Weights of a small transformer language model: normalized values.
Each number is 128 + 24 x the weight over the matrix's rms, rounded and kept within 0 to 255. Layers, rows and columns count from 0. Numbers have three digits each.

# layer 2 attention value, 320x320, rms 0.0675, rows 0-99, columns 128-191
138134170134116130102147147124126130159124101114120113148125132118128131152124111139147123110127140130142111079194138130137170110149124126131104132122116126115160162123113104151147175144151132
137140134156168136158136133113130160149152124159116141096108113148149149116147134144146119164122138110141176089073107112093082100122116139069105120138100122101068124096169061133125155134147121
147100124150131158097155128117098123160167192118100099120173100165129134106110144120098170095120116154116130135137131120135106097125157124134150152105106153127151164105139160185161124084142138
123128114141167131123115135124164106105108138116135139121113122161145108111123160113138108079121110206135117131187131118124118120125148123095175112152177150110092129177099102115133123105090136
138150110133111139144190167148127122169123145119108125137181172151147132068131154127083147116139094120132090142127110095108177140113110120134138134140153125126110115106126134128130095145122117
135133154102125147119139092124131128107116152133121154145157158113104163121069076144176132121137161132132071139162118133112121080140125122151159143101147138152161103114172126146099140128100129
120132139123132115118146163140156125133119156098077173123143140132160156119096093123112145105125100113115135210110130140152131132115133141142125139146114114142108128066142114150132056137111102
138106143108125138112097107135108115160107140128091154151155136110121134164131153139095088129124104167140149159170123107153106127106122152154148072137165136114141112152159120121114092157129131
120113114102130126138172132135122111149111101159094121124085139124151141136133121138081142141118130161112127155133124120112098142127144127127167119140107110114180122116087113141136142150124107
154145126116144131131133104119102148113122132132102121143135150124157165134094155127122122134118140172132151124135140142122096207117155118146151144137119128108108146041136132126139155055139106
127146105146127134099149189138153144093136129144073143149159121155129143145129118109140114127128120077113116108154144142110106123126099131134088148127124113128112109098088121183115134146122154
143152160103132114096121119114120124122124156101138111146114143131144146120117170123140125150150143151151141144120166096120109110112148106142159104146137115124166067111108119127177087169134123
141118118166131149134137142120128164135073128146117131123196124122144160097161106121098129112117119117137148119135138082100125147091142137156142129128153139129175124114152115127130126130146124
119103182158140118122068162125114130137104106146151139107126155113154138102147118135173113142137139059131152099080156161167122138148133115110176121173094160144112146176124093109166109156159161
148118191117105119122108065103161104096115134166138106125066127139148104111112114122087117136126155159126135129121102114133146164115158124127123119155150141102152173126130144082102102093082135
106112136128162130143156077115099101135137107151127109134143111134099133125080146106096155122117134141119101130114112108118119101133142115096090155108130100112142161153165131156117138090142133
125127141119132156101099121133127164125141107131150131114134111159142133098138142120142148116142136090119151124117104142142148171139159149097138121136143142121123124120104113161129113165179172
150115133138136120174126101156126154115087156166115119109119125103106108131149108113168150126097101168130102124122120121118123153121135177132127139082105139108168193058173131106153166091136113
129127137120121121119133098115125149112101140131111113153144171149144119169116101115097160120125113150125128131112124138114117116152148153138111154127107094111144095126113104110112134090131150
135149130118122110147126151142146137113115111108093138102107120087148101136182139133136123128101132196149125135153112135134186098112126156122058123156154099096113149141072104074116139112118123
119099136148128132140129215129137103158119111149099152140105152086135144086139168140107095110125147161137139124109175107153101126082144130128144159091170136127132134147112130144125142117138096
133132115161122130102140188139126134124126119146094167133162196040123145136089102138150134136125136085129139138134099139132117131110114119165146142160153148152120122166140108141131134153157137
140083130143114113110083096131148170115140158107141091086183029133118105096142155139147116131114128089137113141108135109134130133110137112128149135107144128115121113129107121147134104125131125
111119140131112135106131107146127139125129165116139090160163147183118115158111130121134149136140147130136093086156121132134122121138125108127154122109103119131139107136161110141097094117121132
116120103114133126128175113123140109143110176141137145153192133084109135166095141130135102136130122119110126089147136105111110146114151133133130157151136105129107135121135205131141125106120137
156127154115144140127165159147135150117120124135107107133099106109106133177085108134117147115122155146134070106102117130153143135145143146130103149064142097135143119138101129111142109111103114
152155136137116129136116133122141098118147155104151138147128134140095130127086076114152145120113117103113123140141118202103113172104127142120101150166102095143087166084149134096128141126130103
136144149144148098116131182136128103141105081109119098107163057117126114100108101137093165099145088127141118179159119113162179124136136144134132142182105098141093146166103151119161113142101140
137133085144133114109094120099124144133120096174134118129104132177148108133126142122108125140123137084128105074093149128128132126130139146119103130130112127145176110109131145127116133110156135
117111158158133111115146108124141139132110115113121131134151111186107136177063117130100110139115146131108095129147150130159133161153113105105143116112104150147141112116113112160065146095112144
126131170135154133115162092114099122125129110118180111128076121121148137151129121144112148149124125183121183164149139118152138112162141136096110101092132130130137119156143123133099116139138134
132147126125143114134150112151105167147123166119119112123110162122111124124143131145128141137115100055109160115128117182139104109116132121115136113173120142139127169114173105186099127138131140
122149137151145139123126163130135148115129111137139140103069135140138148077124165125104164129108130110145135147101126177153169147122153119132083126117098142123112161124162136098181151119095143
106153109069151136111087142140116111124162171137136117136201169128126141128172100147142130135134107103130124069142123162141128116133150127096115129154138092137135121159173132098123120150134119
139121104113155128133157130117135142096118158137087126129091123119118155147126129164146133140125101200145151075131136105124142075147121129121161158103153128138168086119119115112122133060143147
144163127097141120123120136181102100108127114144116106141078115124121111107170103121095130114119126099145108065188109092081103132117137135134081140102078105107120152087109137134147111146145123
089109062100150154116108088117121201101145114109131145180109155114137113084127138164124125122126133131146153086075106112103116089134101142130169141134104132141101120090176135101109101155134137
099113108143108115138130137098148132133135149123145133125129136104131108128205119112144160152103126158105088143103106112137156174117126097137077088131138146120092144103127161152152157154129123
114126101143109153118147111124122145154148146133125118123136075124119127192084117123160148129134121134123083148116134156127117091116103127118147119135150128142087098113143124121104127131127113
126143153120118125144171149109122093128132136137119137104113055152132116088114097125114127144138127118125093117121125128122110110114122120133134127139139126136150132165126124110085126122084121
148126129126102143130081124117123092109134120149152142137107141144081140151137163155125155128136137094140111094121159142127154096146129147143100100109102114152050130138146128111109125116103116
134101087101143137137125111119131175149127086097119121112104130144147150140143164128091146122128112132120114169105105120109127154103121127135154136080124155123120121114134171116115097180134124
165127109142125147121142103131114081122117119141039099105155178096077153117087140119069124117141132152123085139196141097154162052104078114129131215099114099156170175122120107155126019142101101
131168184131122102145075168134124106110100154143145134143146191178099159168157126127124147141078105130121113094145137132130168166169151102133133093162143099105143170121124178158121106135129136
156145129123107118158111182089128121169134146148123124119129142127132149149137143115093123098130147199115135144131145113139063170127146130145140145146145140127095133119180142106085155116123104
140138121137115119136097101121161078123100147107137116134161088117064134133138140133102126118129148075117130159128128094149100093126143135135097128115119149149184187114126098111113125143140113
143109100151127101117161093142140126102118123148148119131090106084111078147084131144116107154137139142103106113179134087094140154129155120147120123104163121111160139185136184143098170071100116
137134118126130132155135139132141112125103146151121073127131127144142138111125145124113157109133106137142105131195142123150146109109132105135118177148127156128124148157100071121175108069149132
135122104121140147132137137133097100109150115142111114142196169102124136137108147104140120118120150155135122065181096073115117121133141120128105121101097146120102128135146123096107123152144142
131161117112142125138130142115155147122114123130131124127064163117140125115107094112161129132095119096124116112101130149116159147110116120135142141154112144124125091124157121110107103126108125
115105152174125142118143051117142144142089124133129138148152117145117117134107129121134125147128102125121065170139127125122118148143129142137115136119130130107094150133177131184139069124172140
081129141138134145139177146105087128122163187149147151179101126086145146101137120134069141112144109156132135175208112123123077148148148121125100137140165135133140121151178137083118136126135159
125128115103150124144130089139124107149142091105153128084067124118144142150140135135086141134118103138127117106106146110141125088117153153136145118176177131114133130126103138155072072133117126
149135083127150133120139047139115151128147136149164131119076106093090116157088164126145151132137083150149106087124130144133156106105117145153098106149131142119090128124161155141102132162114147
149120118152129140156113138138139153140133100137111140127132217084140124165127099136153091171136141116123173102094128102142093232110149147136098126121118137146126149115101111138150158141159132
130121100181097118113193061150119128098126162133112114162155151143119105100116141118129117135139113090125109125082130135118115107143126108162146133124091123151111144120129128116123115097151133
136131134120125145163106152108126138118120131142142124135099128125131123145115131134120135124126187152120113110130133136100150162105124152117117127119139119111100133151109116147196128142135149
111134130135143108125196144116135151127147100124134137104152152102098151148101131138139140136130111106151135102141153114109056112125123098116157093154122109148157130168097166100164101148126117
127125100107108116098119148139137116145148152111149118101147159165121144128118120131161179142115146063123135145162131107119148067126131144124081106155102150116117143144121158134162069129118144
121127099097125122147149139135144131118157100157217155133055076140159132150131175160112145144133130065120153101018159085120066148160165147160148090150145146151135139120145117160067124183132127
115157113082124129129163190133137147140154126119170134111167117134161118114141117151144161125162131106126147076096165130160119130105149131102114128171121148127122134135073172111111136153199122
167137133106113127109113100144132118107148212103174157125160181163115105162114117139176098121110116135133141088172119125097149127122118124152156094193133145131116131096124112174120128129124137
113122145101137118142097179136158095151138131140166119108153112092138115161138123118129158109110110050124098100163126123096181096100133135076087142130121103102137121142130140075094185081123131
102114122107139121114134067140111137123079158113131076117104111146163116127144157103156163124149111148124116120134149168146173121133143117140196109135123129105132162194127141102138118110175161
103132124136128130130139093115122123145112112111100130154122129110091128144173157101108160112129139094137094108108122126140145095098113109148119089113171117110119118135125147133135133170107148
132107128174158126144102101141133107148127159127116122155114133151148131127129150127134152129130140136140152062122119114168097142096123118132107119133155151111113133137150126126143092183101155
142112167146135126127099137154139104124141141148124118131085109104136131109074095153102103120132065134119134127180126124098124157102098157119138142067120095145125135122137157132121167113084140
106149083121135120114101099134135142143119057151129099126154143137154132087123180115083130086145122120142132138096141123147121128131124132087116129199104119131135138146194145112158148099091140
136137150169107116114167140143129159114111111158110120140148158131112136140040067092068163128141124147114160199175136145139178123121137109130135155166123148135175101151121102109185111078155124
134125161171114114139167130147130155131127159161126125126098065143152118102084154133147147116163118125121150110168106151131134180129143165127094122074112121134117118094128115092185094096072128
134124133141126105115172157126133096126124146146111130137152098136133123143119123118105171099138112140120118121122138141088093162094117115076151126135198124127139129115076096135103108136138143
100106154087146134118137129125128127126130076156130110127127140081107131124154110142077137148112141161120086184159138115144096097138119112153148142107089137127095121126149150115131131110088133
117136149173147129142132112119135135119123087132146136094107146118124132163133120120138135128125145146123136116143111134130176129129120121081135131147149116104132118115132101079087120119125118
147123133109145121138133129129116110120108169134092117134103167164133118147181163138148122118145125094102133099131083123117121118110146142119159131151128105132153130178146129123099129105100129
123149075159138147156086131143117150129125120136121149108118191126107142155167185133135117135129115056101167124065107128115114092114112139125125108117182133134156144122136104149148177155128116
137118116154119099129110094101140154116126122126099119117113151114132126195118177110089143102133139186119150114150108154112140116132125102142155097154182132139172121148149136138128108166138125
144113136129120107109132141140140089129143122104145117118150129132137114147153134120142138099107126121144156133164145113126171065137117130170134129123106171127160127193097132171160176139126125
147161104113101125125152185122124130182124154141123138126172090094096127151113117137173155108121149164144150122169169147089146124140122129085174130126063139134076143137133164141118155127160131
137126124146139147150148162155147165155131163110130123111120090081127128106106100117137158144096139127128140140117108135125151120131129138137158108085142134101160123098064141115084121117150119
138142146116146153129116125146143142128108118128135112127131124158099162095143088112136141137128128103113176119157123104149142089136128124121078116180119139146125107091123136094144116112143127
132125189117100124133147110093101119108122084129127128134127166111163144123134113094116135123108130128097117163093133095147077082095140139118133111110158134108120111138131147180126106162127115
117116153146120130128150115127119124126110131098120139120118128129117139094102085150127129128118134108113125120145122132109153085126124131129110141131098124132131108127153150155095115122125140
135113110127122127137146102131128137123105123115136137085112089131110111123118114126108147135134131124118134118095110140114162143106099130126127129095144126153179120168115117132121162080073110
091109145119144140119163119147110137143117120109126134095144125119125111142111133117100100125111125105110114146150121109140114097124117093155120108130126137144150122188114094128109172152137130
144103134164131121144170140119135189196108121114140140115140108098133121159068134131092156126107122147125130120097100135139138127140137147116122137123085155118141147141100132170133050133155105
114145102161149118133170073148122148121134136137115119130126126119139114111091170142087094134129106155125136129149142124077139133149126117138162141100062111136116161100155140160126145098145140
137105111113139108116154089090102118108131154108085101110069148112162121151165165130157126119130094176119124139143134146137086130137142104118148131095117107131146138136148139147156131061089111
137124133096136118163160089124147123106132125132107146119184153131106117144112113133120131119119126104118143099120127133142122118134150140115123128110117100111154127153124137093106137134159141
148104116152135147142139143123119152129095151094137138106102134136158128148097104118121120149136126122131124086113144140104105098133115132136148141091140143143134116099136146098089085138110117
130132133144131109132182074121114093081117103128111109133198160117198156107117178132052160140115124180138061124190122139165134107094104103144134159121077126117155138154124123109168099137156089
136128115168108128126108121100110090130140149153132125121115149130119143168111129143159133112108139094150112108164123147166124165128141122096127128163178143099129126114151157123120134100098122
153127134120155119138111116120154121137130115128139137141105138128145122141108112119104102114160096146146118147148118122124150181157136139129173131130169125148149139135147136152111167124117095
134112148097121134148162149120130122138143120133144124134156207099106135133188172131111129124127124116117106081114122138125122147132141161123143105106129163140146142119131136165165115111185135
104113177167142110126135150131122148111100118148113118135161101093108092146125131104056127142151104186132112166110155118086177145125119126118155135105066127110175146142111124094116193086116110
127154168146140136108141121125130149150133133184142121118154080140138125150149134136112100122145143143127109146109126086137098113135109138144148135133101128114133120112119101144148147160118112
168142112122128128129114100133122125135137164144150141129117059162138098134098159130124143151145142145152146139123130133122135138131134146138122156106132076134140123115080147059119129144085125
119146103125154139158105096124138162132132122134152158128113086123109081139080152145131137135112127129117105138090098128129096183116120108128129118108136100090121140118117097166075164057064124
175145136128122103125152166095125150108145120136105136158114158138145114120086143113120134140140136146119140103165134121121078124147140134113145148105098154152142158185138094151177058108080150
107139124099131144112163087123124103138109106080134128118154096124115113142147120116110103122131135147125084184151135143109121147132129139118140136125114159135153127138166117095177113148113115
132113114115122119131155095086149128108129088146126130154113112103127127161127136127100130105131128174110122135095134122115102138111136136117117112145118117120138111104172117088184098187114122